Weights of a small GPT-style language model, trained from scratch on English Wikipedia: 13 layers, rotary positions.
Each number is 200 + 20 x the weight over its row's rms, rounded and kept within 0 to 999. Layers, rows and columns count from 0. The size before them is the row's rms in percent of the matrix's.

# layer 8 attention query, 96x96, rms 0.0719, rows 0-40, columns 48-95
077,186,204,175,193,211,208,167,243,181,218,178,219,167,207,200,231,190,190,209,227,227,161,217,170,244,184,208,188,169,225,224,201,209,227,179,193,190,220,187,187,186,176,204,216,196,186,190,189
087,183,235,197,221,235,194,222,185,198,188,177,213,192,213,186,194,216,229,196,199,214,173,170,199,220,173,214,176,230,178,213,190,228,189,209,220,211,191,210,178,187,188,198,188,171,204,239,211
177,195,190,192,166,180,216,197,190,213,196,184,230,201,173,225,212,213,192,170,197,180,207,225,198,175,212,179,208,188,195,175,205,180,214,218,189,218,219,161,216,217,212,184,215,237,200,217,199
113,192,218,155,196,241,235,200,184,171,175,220,206,205,232,178,247,209,204,229,172,183,204,191,206,211,156,178,235,202,249,217,177,209,192,173,234,216,191,218,179,175,220,196,202,195,208,226,196
092,191,187,235,216,200,188,191,183,223,195,195,196,231,213,179,219,184,185,217,205,187,184,185,196,221,180,191,186,215,200,216,202,201,194,185,168,191,192,219,201,178,192,225,228,254,196,214,192
092,204,239,165,200,210,218,205,202,202,208,191,194,203,171,210,179,192,217,171,169,214,206,226,188,195,202,198,210,185,177,172,172,176,198,216,213,236,238,197,235,228,222,143,193,208,194,241,176
086,209,188,241,222,209,143,227,211,189,206,217,187,193,227,201,141,210,181,201,228,219,189,179,209,204,206,235,184,207,208,217,216,227,218,206,190,163,170,218,198,190,191,200,195,167,213,188,189
084,202,165,175,182,194,187,202,201,225,216,207,208,176,226,185,171,216,218,212,184,194,203,206,223,201,189,210,210,182,187,209,179,192,185,180,189,179,207,189,224,204,234,197,230,204,219,167,173
079,180,223,179,183,215,173,198,228,176,230,247,218,213,189,202,212,180,179,215,198,247,218,199,201,220,207,230,198,203,204,191,192,216,196,210,254,192,198,219,212,226,182,189,155,211,178,215,200
078,208,213,190,172,190,237,197,189,225,206,175,181,234,212,233,235,190,192,181,180,180,186,212,231,189,171,214,176,189,162,201,237,246,166,183,200,179,175,206,183,219,167,189,218,196,213,194,218
081,203,259,200,198,189,194,183,227,174,247,198,208,209,217,194,154,164,198,194,196,203,180,215,175,210,162,205,206,179,191,205,207,217,174,189,183,208,172,217,216,215,208,224,211,199,195,199,219
086,195,201,224,172,205,162,184,223,180,205,225,168,203,227,188,174,194,184,225,196,215,197,208,194,195,199,192,184,222,210,204,201,216,181,192,205,177,186,200,178,194,243,212,202,199,197,188,164
093,178,208,202,184,212,219,182,178,224,213,210,160,214,206,215,289,178,195,224,193,186,219,169,208,176,165,210,202,183,163,202,201,221,192,173,239,198,208,231,194,216,166,205,213,203,186,184,214
089,194,199,203,193,225,194,224,205,164,228,199,208,221,194,210,198,177,214,224,182,227,172,245,186,200,168,196,244,217,216,212,203,223,202,187,210,211,221,226,207,243,192,218,211,197,195,206,191
088,199,234,191,191,191,191,181,223,204,209,213,222,201,198,217,187,186,192,176,184,192,190,186,158,213,230,185,229,237,186,192,185,177,192,186,187,215,193,214,213,194,196,218,161,192,193,248,226
085,233,232,199,207,233,226,193,225,183,167,191,182,216,206,212,174,213,181,251,221,208,205,195,187,225,185,167,207,192,200,207,163,178,215,202,171,195,165,216,194,230,195,252,168,195,213,193,178
087,199,223,209,204,207,207,186,207,196,179,173,212,192,196,192,228,199,201,192,162,229,182,215,180,188,163,226,237,205,201,184,209,170,208,196,198,234,151,173,182,180,223,154,246,207,232,236,201
083,227,209,184,220,232,197,185,227,195,174,192,179,227,200,208,173,184,164,222,216,210,184,179,197,256,159,192,150,198,201,208,181,246,201,219,206,172,150,219,221,206,204,225,178,203,222,197,192
083,222,169,209,219,177,237,215,212,206,210,210,228,161,221,186,236,205,201,223,192,211,199,188,198,213,191,210,190,204,241,177,216,208,220,237,229,195,189,208,220,192,209,225,212,178,210,199,209
090,201,193,192,193,210,171,203,187,197,225,180,183,177,211,211,191,182,187,202,213,234,186,193,160,182,202,212,210,206,196,186,215,191,214,173,202,189,240,196,212,220,157,225,247,241,185,183,198
082,162,209,210,226,204,181,172,181,194,186,233,187,211,155,234,191,197,186,202,193,179,195,197,194,197,198,217,183,204,193,197,205,231,161,224,211,197,197,216,194,203,235,211,218,167,181,188,191
081,185,209,166,217,211,227,197,194,168,202,189,196,216,211,190,196,213,185,182,238,221,206,227,220,227,197,204,165,138,203,183,205,206,206,217,175,221,190,209,212,236,168,189,176,220,209,213,171
073,233,193,192,238,184,203,197,227,207,205,169,209,190,184,183,176,192,202,200,177,222,193,198,187,258,225,217,201,227,225,216,195,202,233,221,193,185,200,182,218,175,232,215,194,173,248,225,196
089,162,176,196,189,225,195,205,177,185,202,218,168,217,189,192,214,223,178,187,240,178,187,186,202,178,205,213,198,204,221,191,206,218,210,174,198,217,226,220,194,185,157,175,213,245,143,162,186
084,186,220,184,174,188,208,194,195,210,224,225,209,235,178,192,196,202,171,154,190,176,200,203,210,205,228,215,189,192,226,190,214,220,205,219,207,199,212,245,197,195,165,153,199,189,196,184,214
083,211,200,210,233,193,180,225,195,195,180,208,195,174,164,221,129,214,212,231,205,197,170,221,186,177,216,202,216,207,184,198,219,178,213,224,197,193,234,182,230,200,186,239,242,202,216,192,235
086,233,175,239,202,172,196,189,198,215,201,185,172,201,164,194,241,191,218,192,222,199,236,215,188,217,240,213,147,193,192,225,216,199,239,221,190,194,212,174,208,191,182,181,235,220,225,198,201
088,219,221,258,200,189,171,199,197,178,220,184,182,202,161,201,192,210,208,180,220,201,205,226,200,197,236,200,160,157,209,193,208,198,189,230,188,221,205,197,201,206,222,185,212,172,195,194,169
086,216,200,165,194,218,227,249,192,226,197,230,182,202,155,216,197,200,206,189,170,211,219,212,195,207,161,186,217,158,202,183,219,206,183,199,211,236,160,206,221,203,210,154,206,166,206,223,175
088,201,217,171,177,205,200,183,224,220,248,176,222,212,207,196,173,189,207,196,217,211,200,181,164,243,207,211,230,231,198,208,165,241,177,176,176,185,195,212,226,192,204,218,171,163,214,233,202
084,194,234,214,217,214,211,199,180,220,190,201,215,184,187,215,216,199,203,215,222,198,216,184,181,186,130,211,231,195,214,191,177,159,218,173,186,211,189,181,222,213,177,193,210,198,194,193,178
087,207,209,230,169,180,198,207,184,160,183,236,215,209,200,198,216,204,196,194,194,205,218,227,251,172,243,190,221,169,205,211,202,182,217,227,207,212,197,203,192,245,223,163,176,190,199,176,199
089,199,169,235,193,163,207,177,201,197,194,240,198,222,186,217,204,191,220,211,183,191,187,201,197,192,140,163,209,187,205,209,197,193,194,165,192,205,202,215,191,195,214,165,238,199,180,210,193
075,182,210,178,159,194,204,182,187,212,210,204,201,225,172,218,221,198,209,200,184,181,208,214,190,200,151,189,222,198,191,209,168,209,192,182,164,221,250,211,227,214,235,184,217,197,200,215,178
195,203,188,184,179,174,245,191,199,218,187,171,212,182,193,185,180,171,192,180,179,204,195,216,196,196,218,166,184,157,197,193,195,170,213,220,187,203,236,170,205,207,200,212,233,231,171,225,205
057,178,168,208,190,211,186,185,177,210,189,186,176,212,180,196,205,188,207,182,212,148,196,237,218,183,177,192,199,212,199,211,177,232,190,199,156,186,224,196,220,193,205,173,198,178,206,209,196
075,201,225,198,232,214,212,192,187,162,194,174,198,167,212,189,179,225,167,187,196,214,193,209,163,196,232,188,194,182,187,209,225,209,209,218,208,190,213,216,204,222,196,196,205,199,225,211,204
143,212,174,193,189,187,222,170,193,236,188,174,180,177,186,213,170,180,178,168,208,197,194,216,202,171,228,189,169,154,194,203,186,179,211,246,177,169,208,187,195,184,197,206,215,214,184,207,186
088,216,210,223,238,211,154,202,203,176,214,213,189,202,212,227,180,226,196,211,220,208,202,183,211,186,216,234,212,229,180,209,209,204,197,207,200,182,158,229,186,198,199,194,183,178,230,172,186
216,187,206,214,204,232,172,216,206,202,220,226,199,226,209,186,238,229,213,221,216,195,206,195,191,216,160,227,210,226,226,210,196,244,198,163,227,205,167,216,206,193,185,190,170,176,217,191,210
089,220,174,203,198,199,202,197,201,166,199,226,230,178,209,191,167,192,196,186,212,233,188,223,208,248,189,197,188,156,189,232,191,217,231,206,209,198,169,218,184,167,208,164,225,173,223,203,215
# layer 8 attention key, 96x96, rms 0.0727, rows 0-39, columns 48-95
084,228,182,192,163,173,220,184,154,216,176,199,189,193,163,181,165,197,170,219,205,224,195,204,212,212,206,225,206,175,200,203,150,181,221,247,202,214,177,212,217,240,212,211,248,192,195,211,174
076,209,200,215,171,189,198,200,221,202,193,224,257,230,231,176,226,209,209,213,185,236,207,179,188,197,203,214,208,207,201,218,216,221,195,162,217,220,208,196,187,197,154,212,186,155,188,190,217
105,189,185,195,186,186,215,186,190,183,210,196,183,185,173,214,188,183,183,181,190,196,229,198,222,155,230,158,202,206,192,174,186,153,202,232,200,199,219,203,204,238,211,172,213,227,189,211,176
106,184,181,230,194,189,180,201,186,216,202,174,207,199,191,231,225,183,199,192,186,201,250,174,226,167,219,177,208,209,212,190,200,168,207,188,213,181,192,195,166,235,184,189,238,237,200,202,176
067,167,194,175,223,219,192,186,179,237,219,184,243,251,178,174,186,163,189,193,177,165,187,193,210,214,207,191,178,209,186,238,186,185,184,190,227,177,193,178,171,222,219,216,206,212,209,216,181
106,211,195,179,235,183,219,201,202,139,201,194,178,174,191,171,159,196,177,183,179,210,154,221,204,208,224,229,179,174,203,210,218,190,198,222,223,212,213,204,182,206,181,230,220,181,204,200,216
164,211,202,211,211,191,179,223,217,217,192,216,223,235,234,174,209,224,247,224,237,199,184,212,166,233,179,233,210,186,201,187,207,242,217,173,210,203,190,187,198,164,193,215,179,179,214,179,219
089,209,242,215,205,187,237,213,174,201,180,185,197,177,179,212,191,209,184,226,199,186,208,204,211,200,211,181,225,178,183,176,157,191,205,220,201,162,196,184,216,213,245,177,190,181,209,217,212
079,197,199,207,181,185,171,168,245,207,219,172,236,214,180,195,208,192,175,199,175,221,200,198,200,238,218,211,178,195,216,207,170,207,169,201,182,206,206,205,225,244,188,236,200,204,211,175,216
072,189,176,177,174,202,208,194,185,196,224,209,202,209,231,186,195,206,203,150,171,212,200,231,193,136,217,182,208,176,211,153,171,235,182,207,212,209,184,206,164,221,190,204,225,183,220,201,191
080,200,256,211,236,199,239,185,213,218,213,222,226,205,223,182,190,173,198,169,217,166,223,212,199,187,208,217,173,174,184,188,183,198,210,191,191,180,188,224,194,240,190,237,183,188,195,197,203
084,176,234,224,187,212,197,243,209,212,185,144,183,199,208,197,186,202,174,176,185,209,163,216,184,242,188,193,204,219,184,240,212,174,199,209,191,182,235,161,172,228,218,204,198,201,202,222,219
085,185,172,219,214,205,202,200,175,202,221,201,183,223,236,240,227,192,190,182,193,202,186,210,204,155,231,199,215,232,170,175,178,209,195,214,195,188,227,219,194,221,169,215,191,205,212,178,194
090,194,218,213,209,210,161,162,194,226,181,200,176,182,190,213,189,197,198,216,227,186,213,193,211,180,180,176,177,190,218,189,188,187,158,173,208,202,173,219,189,245,195,201,257,204,228,208,184
085,209,223,208,208,192,187,194,221,192,218,195,176,196,205,204,212,185,196,188,202,217,213,205,202,202,216,247,193,233,202,180,195,167,229,161,180,204,188,224,226,215,177,197,150,158,198,232,206
083,212,171,208,160,176,191,190,194,230,195,217,216,227,200,210,224,149,204,211,224,243,229,226,206,197,173,207,203,206,150,202,201,167,209,194,195,183,230,209,160,233,225,212,217,252,171,218,172
083,207,207,212,203,177,217,201,193,184,189,191,205,192,235,197,158,222,170,170,204,205,167,217,209,214,183,200,202,202,201,158,211,192,193,218,195,199,187,139,208,165,191,198,193,200,197,222,162
084,193,186,190,194,183,219,230,220,227,205,229,264,226,211,201,248,151,229,195,176,234,213,215,193,195,196,229,206,209,172,222,180,196,199,195,190,212,212,189,201,208,206,229,197,234,204,181,203
080,174,212,176,212,206,192,204,205,186,210,239,223,251,179,230,195,192,196,204,151,182,200,170,208,217,212,185,245,196,187,191,192,205,224,185,213,198,208,238,182,198,197,209,197,207,203,202,193
085,191,249,199,196,213,198,201,228,185,198,181,179,188,193,198,232,209,167,204,227,215,203,216,202,208,197,179,210,197,193,208,209,187,176,192,201,184,209,230,195,214,176,208,192,187,231,199,209
085,212,214,212,219,181,215,234,226,207,210,196,209,187,211,185,213,144,258,182,190,211,180,200,184,190,169,243,193,211,172,196,184,212,170,224,189,221,196,199,219,216,244,185,198,199,202,188,231
081,188,183,193,188,207,217,171,209,237,221,201,219,216,165,187,203,175,199,204,227,216,260,209,211,194,201,181,190,161,217,200,218,220,210,212,213,176,232,208,206,205,189,252,227,227,188,177,190
068,230,223,185,195,198,197,206,230,192,186,236,226,186,196,201,234,210,197,211,166,206,173,205,188,231,175,203,218,213,201,219,214,195,212,184,209,239,233,180,189,180,194,186,175,168,236,265,223
080,185,213,184,192,231,206,187,190,231,201,190,192,176,193,197,192,201,174,199,252,197,231,174,220,229,192,203,223,181,227,190,211,197,186,182,193,168,216,233,214,207,168,203,229,227,175,154,210
082,215,201,163,196,223,210,215,213,196,226,206,209,194,175,178,194,190,173,201,196,192,187,188,206,228,220,232,218,193,240,183,185,217,200,188,186,213,238,213,223,216,186,199,202,172,196,205,204
078,202,221,211,207,195,195,224,245,164,181,228,215,205,212,211,182,190,213,231,243,199,188,211,201,221,156,198,186,186,179,221,184,177,175,193,175,226,210,199,221,233,226,183,191,182,217,180,209
088,214,201,178,201,199,223,219,185,186,205,221,183,210,207,186,192,257,200,223,214,186,190,208,181,224,209,198,223,219,201,223,198,194,198,200,213,214,275,189,222,157,200,205,200,203,220,194,194
083,233,219,185,209,179,236,207,189,210,189,187,195,201,193,157,183,206,222,212,217,193,161,209,167,231,183,221,196,182,163,224,222,216,182,201,212,213,249,195,193,188,241,198,234,188,203,193,213
080,223,174,229,225,135,228,174,187,199,199,210,183,230,192,178,172,199,207,208,183,193,219,230,201,185,223,249,203,177,221,192,148,218,204,219,207,177,191,205,222,210,197,178,227,196,182,201,185
091,227,225,209,189,229,203,165,199,225,199,202,198,183,206,176,227,190,210,187,183,220,184,212,219,198,201,227,199,205,185,216,189,221,194,190,183,198,208,195,218,196,174,166,184,161,185,255,223
084,219,176,195,208,192,198,215,180,203,207,176,209,219,229,226,210,189,188,209,231,214,223,219,207,176,188,215,200,211,158,191,167,166,181,207,179,188,205,207,255,202,203,178,173,211,175,199,185
083,226,160,195,149,174,173,177,198,186,178,210,184,171,193,199,163,196,185,208,205,187,177,174,176,180,202,183,172,199,215,187,233,214,199,191,208,221,223,208,231,207,217,220,233,225,208,163,170
087,185,212,203,204,206,189,206,223,168,225,217,179,165,192,209,210,243,161,220,192,180,193,181,179,206,171,236,194,222,210,202,192,225,209,195,235,203,177,198,167,193,200,229,176,171,231,183,185
090,190,181,189,197,196,232,189,202,194,219,172,195,222,193,229,241,199,207,207,181,175,190,236,224,201,233,187,226,241,234,202,238,192,201,212,183,212,231,206,209,171,216,164,230,223,219,229,210
078,195,220,165,202,184,241,175,184,186,202,190,177,173,177,229,199,205,187,212,180,175,203,200,209,152,208,157,241,195,201,194,204,183,186,229,215,225,230,208,195,212,212,212,228,222,208,211,203
301,203,200,213,199,229,162,208,204,196,203,219,199,209,223,193,206,229,204,206,211,196,194,189,194,234,178,249,195,199,209,212,206,241,207,170,205,188,158,197,191,190,194,177,168,186,198,188,202
071,192,192,191,212,216,204,207,213,173,220,210,179,204,182,215,169,190,181,221,200,204,196,186,198,195,202,219,158,175,227,202,193,168,197,198,232,206,186,234,217,201,154,223,214,225,187,207,223
116,190,198,183,189,200,250,197,193,194,209,195,196,190,188,214,200,215,194,197,183,211,194,221,218,176,219,154,224,201,195,197,203,191,180,206,184,201,252,206,211,207,213,189,246,204,210,221,203
193,208,202,235,207,200,150,222,215,209,180,221,201,222,217,177,195,192,215,186,236,201,199,195,178,230,181,251,170,185,206,194,199,205,224,188,203,189,140,193,197,197,185,200,173,198,197,177,202
047,173,201,177,173,187,254,175,178,200,168,214,201,196,195,207,205,184,221,205,186,198,212,207,232,178,187,173,192,201,205,208,195,209,166,176,186,213,232,182,228,203,187,218,229,194,176,230,233
# layer 8 attention value, 96x96, rms 0.127, rows 0-31, columns 48-95
062,209,191,207,205,237,205,192,183,196,199,163,166,174,198,209,204,229,230,210,200,225,191,200,221,227,205,205,179,192,145,247,190,219,205,182,206,232,203,179,156,167,221,208,201,185,184,212,205
050,190,234,204,198,216,197,189,231,213,240,222,186,192,196,203,233,210,191,211,190,175,187,194,207,203,185,186,222,225,204,261,223,184,190,198,228,213,211,176,170,177,207,196,194,228,209,224,211
055,194,154,205,197,177,204,188,199,210,215,208,232,210,197,226,187,189,186,205,188,208,201,225,176,175,193,200,212,205,221,153,180,201,185,211,188,182,198,211,224,243,200,179,240,205,220,179,205
053,179,202,226,210,206,208,175,194,197,244,208,166,198,203,158,197,197,202,190,202,180,213,207,211,214,211,205,174,171,159,194,213,195,229,215,205,211,212,189,235,199,214,204,178,182,208,232,173
045,173,217,184,190,204,185,205,169,191,235,212,186,216,200,201,160,197,176,197,217,211,193,213,195,183,187,209,180,216,190,185,186,204,189,181,185,214,206,228,179,209,167,212,195,223,184,172,219
053,207,223,216,222,190,197,192,231,192,200,227,214,237,154,237,198,204,218,211,190,159,199,227,210,207,186,194,246,209,163,233,167,187,193,213,178,204,195,184,202,187,218,185,225,197,235,238,212
050,174,188,190,201,205,197,213,179,221,195,188,202,144,233,186,185,185,186,173,195,195,188,207,177,184,201,208,190,199,224,160,202,207,197,198,194,183,209,231,203,228,180,182,211,178,216,173,205
050,182,201,185,186,228,189,175,207,241,201,174,234,198,171,229,229,243,217,196,212,198,237,176,215,218,232,195,225,207,205,224,205,215,171,217,179,185,222,178,233,157,195,216,200,193,222,194,181
047,189,176,192,184,196,199,210,180,196,176,222,221,196,213,189,207,191,178,219,165,205,204,162,199,183,214,206,212,185,228,170,221,187,208,214,200,192,197,241,218,234,162,201,195,206,175,218,178
054,181,157,214,224,176,184,200,211,190,206,181,188,172,183,190,211,163,208,149,223,212,185,216,187,208,187,214,161,213,188,154,194,213,218,205,208,223,196,173,183,193,202,172,221,224,217,166,204
051,210,199,185,203,213,192,225,202,208,185,179,195,179,209,205,172,181,205,186,180,238,207,192,189,178,198,203,193,215,162,158,162,218,156,178,182,178,194,209,187,223,190,199,231,185,204,172,224
059,182,224,201,197,202,195,253,166,186,175,174,220,196,230,198,178,204,221,178,195,212,184,173,205,197,188,196,219,193,200,217,208,201,193,205,161,220,210,181,196,231,240,171,194,156,190,215,203
055,198,175,201,190,222,210,219,180,224,164,193,206,165,211,180,187,174,205,190,181,227,177,186,199,200,187,224,158,182,194,177,189,208,235,212,179,195,201,180,226,213,186,205,181,161,172,210,193
056,212,227,193,173,194,188,194,203,224,199,192,194,184,200,167,215,214,185,206,239,198,205,184,197,206,230,193,211,215,223,209,245,216,208,207,209,160,223,230,186,166,165,185,197,172,191,165,196
050,234,214,212,196,190,214,203,250,174,170,214,193,219,189,192,216,197,221,204,218,189,193,210,218,217,189,191,193,204,155,228,215,184,228,213,215,208,185,149,188,176,216,205,171,215,204,248,185
050,167,199,212,201,181,185,212,189,213,222,172,234,218,170,235,156,219,205,177,185,203,216,200,191,201,208,190,243,205,195,215,180,213,165,202,163,183,208,185,190,222,212,196,260,192,238,184,219
051,211,184,206,227,168,197,220,218,220,173,179,200,210,192,209,224,213,231,216,201,198,211,189,208,214,214,186,238,204,219,221,205,203,210,206,221,175,193,181,197,181,211,190,232,202,211,233,189
064,192,206,202,193,231,202,168,217,227,206,201,206,173,171,211,212,166,200,177,158,183,194,214,210,206,181,191,200,202,175,199,145,200,164,197,185,232,194,150,161,210,231,177,192,211,235,195,218
059,162,180,172,199,203,192,202,149,227,199,170,208,188,228,212,186,228,182,192,208,222,210,180,185,195,218,204,208,212,228,183,184,231,180,183,174,176,209,240,210,212,183,213,214,159,199,152,218
055,174,174,188,246,201,199,211,192,216,192,179,166,215,168,208,197,186,227,190,225,233,203,195,200,238,194,195,185,213,183,181,193,210,220,210,199,220,199,202,177,163,192,207,209,221,220,208,185
058,170,185,215,213,166,186,199,190,224,204,163,204,157,192,207,182,207,211,195,203,188,171,198,174,223,207,201,186,185,213,193,205,218,201,222,204,188,214,185,227,199,223,185,250,151,204,173,218
059,181,198,207,242,184,193,220,201,152,201,212,187,205,183,164,192,229,202,193,223,199,184,199,207,192,184,209,206,213,196,214,194,205,223,192,214,225,194,252,171,190,203,209,213,201,188,199,200
058,210,230,184,223,219,197,184,223,217,193,211,206,212,178,227,202,223,215,249,205,235,214,188,221,202,210,198,239,224,189,238,150,223,195,188,185,177,196,251,174,172,169,213,236,181,179,197,217
056,216,225,204,202,200,197,229,155,198,210,184,202,219,216,190,160,187,206,173,193,174,187,197,189,223,207,189,233,180,202,182,202,181,196,216,213,204,204,182,187,240,221,152,205,201,198,244,185
044,222,223,218,182,214,209,208,197,204,214,208,198,188,222,160,195,189,202,205,222,195,189,198,193,196,213,207,178,215,184,205,204,179,191,211,214,190,196,167,186,207,175,252,176,209,220,198,187
051,191,163,169,195,166,192,209,192,194,179,192,238,225,182,255,227,229,185,198,204,202,228,178,193,189,213,196,250,238,221,206,222,214,182,208,185,187,211,225,229,202,197,213,197,216,233,170,196
048,220,172,215,210,199,207,209,209,194,151,208,177,176,216,164,233,195,206,210,209,195,193,171,215,217,219,203,187,181,197,197,208,192,244,214,238,200,179,195,205,198,191,205,196,186,189,212,161
048,158,214,167,208,216,193,197,200,225,246,202,224,213,187,208,173,202,190,182,230,215,212,207,187,185,197,209,187,230,196,175,192,209,189,188,160,196,223,210,217,202,171,209,185,217,223,172,213
055,204,178,194,208,197,201,221,190,200,199,217,185,228,228,174,171,201,171,216,198,218,203,206,191,171,190,220,193,217,206,156,166,194,208,193,209,212,191,259,212,221,155,244,202,226,213,203,176
049,185,205,188,185,190,192,198,208,173,240,234,191,228,207,206,165,180,180,208,197,193,182,237,186,181,164,213,179,208,189,189,199,184,177,190,171,208,205,216,204,214,185,204,193,229,190,186,221
054,191,244,175,188,235,191,196,193,197,229,217,182,225,199,216,182,179,192,191,199,215,210,204,207,199,189,211,183,216,181,199,195,191,188,174,165,198,207,224,188,203,177,214,172,225,185,187,210
058,246,178,202,160,211,206,194,216,195,192,193,178,224,217,212,182,199,162,193,173,190,178,220,192,210,191,210,157,198,164,212,180,199,177,193,218,210,184,153,201,213,196,212,205,197,198,207,179
# layer 8 attention output (transposed), 96x96, rms 0.151, rows 0-31, columns 48-95
053,216,203,170,209,203,227,223,208,195,193,219,190,190,212,233,177,209,192,170,193,204,190,261,218,175,188,188,205,227,219,187,195,185,188,220,198,190,195,216,225,180,184,211,207,166,197,174,185
043,170,229,220,191,202,206,208,170,203,168,176,187,223,175,194,190,209,170,174,169,179,201,179,231,156,211,217,272,202,183,194,212,186,177,213,209,207,225,192,199,227,203,184,209,216,172,209,222
050,182,203,193,204,207,183,173,204,173,217,197,227,206,208,184,219,180,216,208,191,193,201,146,170,224,220,188,187,178,168,210,195,175,223,195,189,192,179,195,169,202,224,194,184,212,191,239,194
043,199,185,180,153,215,232,217,203,222,186,224,199,158,175,195,180,185,173,216,185,210,186,225,196,181,185,199,167,202,227,222,191,214,180,170,208,169,195,180,203,201,192,220,222,210,191,162,194
043,242,201,216,210,195,208,193,210,199,181,189,186,181,197,195,217,199,218,186,171,180,187,205,211,247,222,173,166,227,243,202,219,195,180,222,172,208,163,194,161,175,233,152,204,189,237,247,184
047,160,212,194,191,223,198,200,157,196,219,175,190,229,195,190,205,225,207,176,212,166,199,222,187,154,196,202,229,164,174,198,202,188,200,167,226,219,216,222,202,204,189,187,207,223,190,207,163
044,202,181,209,218,200,205,176,219,188,209,208,224,215,213,211,221,195,208,202,202,247,186,197,164,257,200,202,194,203,196,224,186,175,233,209,214,191,178,203,195,187,213,175,195,217,193,215,212
044,184,206,179,198,216,191,211,213,194,206,190,181,214,186,197,158,188,168,184,203,211,178,236,193,171,162,178,234,210,187,215,180,194,182,177,165,191,203,183,233,208,235,218,222,198,208,206,188
040,226,173,203,189,200,186,174,200,209,188,196,204,177,213,201,192,192,193,240,242,222,217,159,211,206,206,190,203,181,210,231,203,215,211,213,210,182,176,157,192,211,199,209,181,202,194,193,253
046,197,205,189,205,181,194,240,214,211,225,201,212,229,214,174,204,216,208,158,195,211,209,207,155,263,207,204,149,195,218,178,217,223,203,194,210,198,199,232,200,206,176,201,185,221,186,201,197
044,216,209,172,214,164,219,195,217,191,229,210,183,204,228,211,229,218,201,195,207,250,170,180,158,229,209,188,182,216,167,225,186,201,225,215,207,215,213,199,222,180,228,220,210,200,191,193,181
047,210,185,179,204,190,191,186,184,221,222,225,182,226,193,202,201,209,185,219,235,203,227,209,206,201,179,222,207,193,217,226,159,229,195,206,232,201,212,205,203,182,198,206,184,171,207,205,215
046,199,170,198,225,182,200,218,207,201,228,233,218,180,227,221,186,194,193,208,196,243,209,219,201,202,198,214,174,197,245,225,192,209,230,193,214,158,213,199,228,171,172,213,207,168,211,204,176
048,220,209,199,234,192,201,182,226,204,196,186,214,190,187,190,164,194,202,208,187,214,188,238,196,228,189,208,209,238,194,206,216,219,181,196,188,201,201,203,223,206,197,209,182,200,225,215,179
047,180,185,208,184,193,197,231,176,230,205,200,168,204,201,200,206,206,192,201,209,183,218,214,242,148,211,217,199,196,215,180,224,222,196,182,209,212,254,214,227,215,158,214,222,185,177,165,192
045,178,220,164,226,207,190,175,182,175,221,186,218,225,206,195,185,198,207,179,206,181,189,208,162,217,175,164,197,180,165,220,177,183,189,203,198,212,187,212,193,184,229,202,187,215,222,240,177
048,157,223,172,194,211,175,193,183,179,220,201,212,234,202,196,169,210,185,211,212,208,196,213,194,152,177,214,243,196,131,200,186,212,204,176,214,202,230,215,231,229,171,240,187,217,170,160,210
054,164,213,207,200,176,209,235,159,210,207,207,176,241,197,209,215,225,207,164,231,201,197,164,177,186,223,200,227,171,174,181,191,156,223,225,226,215,225,195,198,215,214,198,233,209,173,205,206
052,224,222,177,226,199,183,177,222,175,213,214,227,206,206,203,179,196,212,199,193,230,184,217,175,250,187,178,209,218,194,219,176,182,189,216,181,195,156,196,202,180,243,209,177,197,227,233,195
046,182,198,167,197,183,186,235,200,178,201,185,177,211,198,175,169,193,214,194,173,199,193,232,201,183,183,210,203,211,242,199,236,226,185,156,169,188,186,201,205,195,164,205,191,175,225,190,187
051,189,212,166,212,215,219,201,209,179,226,210,249,228,208,195,169,200,214,188,179,216,195,215,156,234,178,207,183,169,190,209,176,202,192,181,222,206,168,234,218,191,175,207,161,222,194,226,177
051,204,215,185,173,219,196,203,177,223,208,192,220,205,194,195,199,217,203,178,192,201,204,243,183,226,185,197,235,194,226,208,209,214,183,204,198,184,181,234,223,197,170,168,170,214,208,201,196
048,210,222,172,224,212,202,191,198,172,207,170,195,194,216,201,180,228,204,176,214,207,166,229,185,176,188,184,267,215,166,189,197,180,193,195,196,222,189,209,208,190,222,199,210,187,213,208,158
047,190,180,193,205,201,181,170,170,200,167,215,181,194,185,187,200,185,226,212,204,149,218,190,218,180,201,210,138,184,177,215,204,221,177,206,237,244,188,192,175,198,170,182,186,194,215,206,210
040,186,175,216,220,174,190,205,210,204,171,204,195,165,206,211,205,195,222,222,208,192,209,167,250,179,216,190,170,220,204,196,253,208,175,222,171,205,233,161,210,210,183,205,235,187,194,192,208
044,197,232,205,193,210,166,169,203,179,212,174,205,232,191,191,191,202,200,199,195,199,215,201,182,215,189,176,244,201,191,230,191,195,200,185,162,191,180,203,194,203,261,212,176,204,212,233,212
046,181,186,181,192,193,193,211,203,204,206,227,215,193,210,212,179,206,182,221,237,230,219,206,194,169,193,222,220,189,186,196,216,213,207,192,223,185,222,193,242,221,141,236,203,207,169,136,224
045,222,205,212,195,198,199,207,210,206,189,177,171,200,189,176,212,184,206,191,154,192,166,200,206,232,192,179,184,225,240,213,186,202,177,195,156,204,175,193,179,178,263,172,213,185,228,258,176
049,213,190,209,206,201,185,177,200,186,193,207,215,166,219,216,221,188,216,223,191,202,192,185,199,213,206,170,180,212,214,210,228,192,193,205,165,177,178,165,185,199,213,170,202,200,217,221,221
048,229,194,239,196,201,227,204,199,205,187,183,187,188,197,194,238,196,220,187,165,174,207,179,209,230,228,180,168,203,255,199,211,198,192,201,191,216,185,203,159,176,223,154,209,194,227,243,187
050,244,183,232,193,182,225,203,205,208,175,181,148,167,186,198,230,199,212,190,177,185,188,202,227,219,214,185,181,230,252,199,210,201,184,210,184,221,192,179,166,177,247,172,233,172,246,234,192
050,196,191,215,232,179,208,220,211,189,198,245,212,185,224,218,210,188,228,204,190,177,224,179,215,173,227,185,141,200,198,187,235,195,189,234,218,212,228,186,204,201,183,207,211,182,197,201,186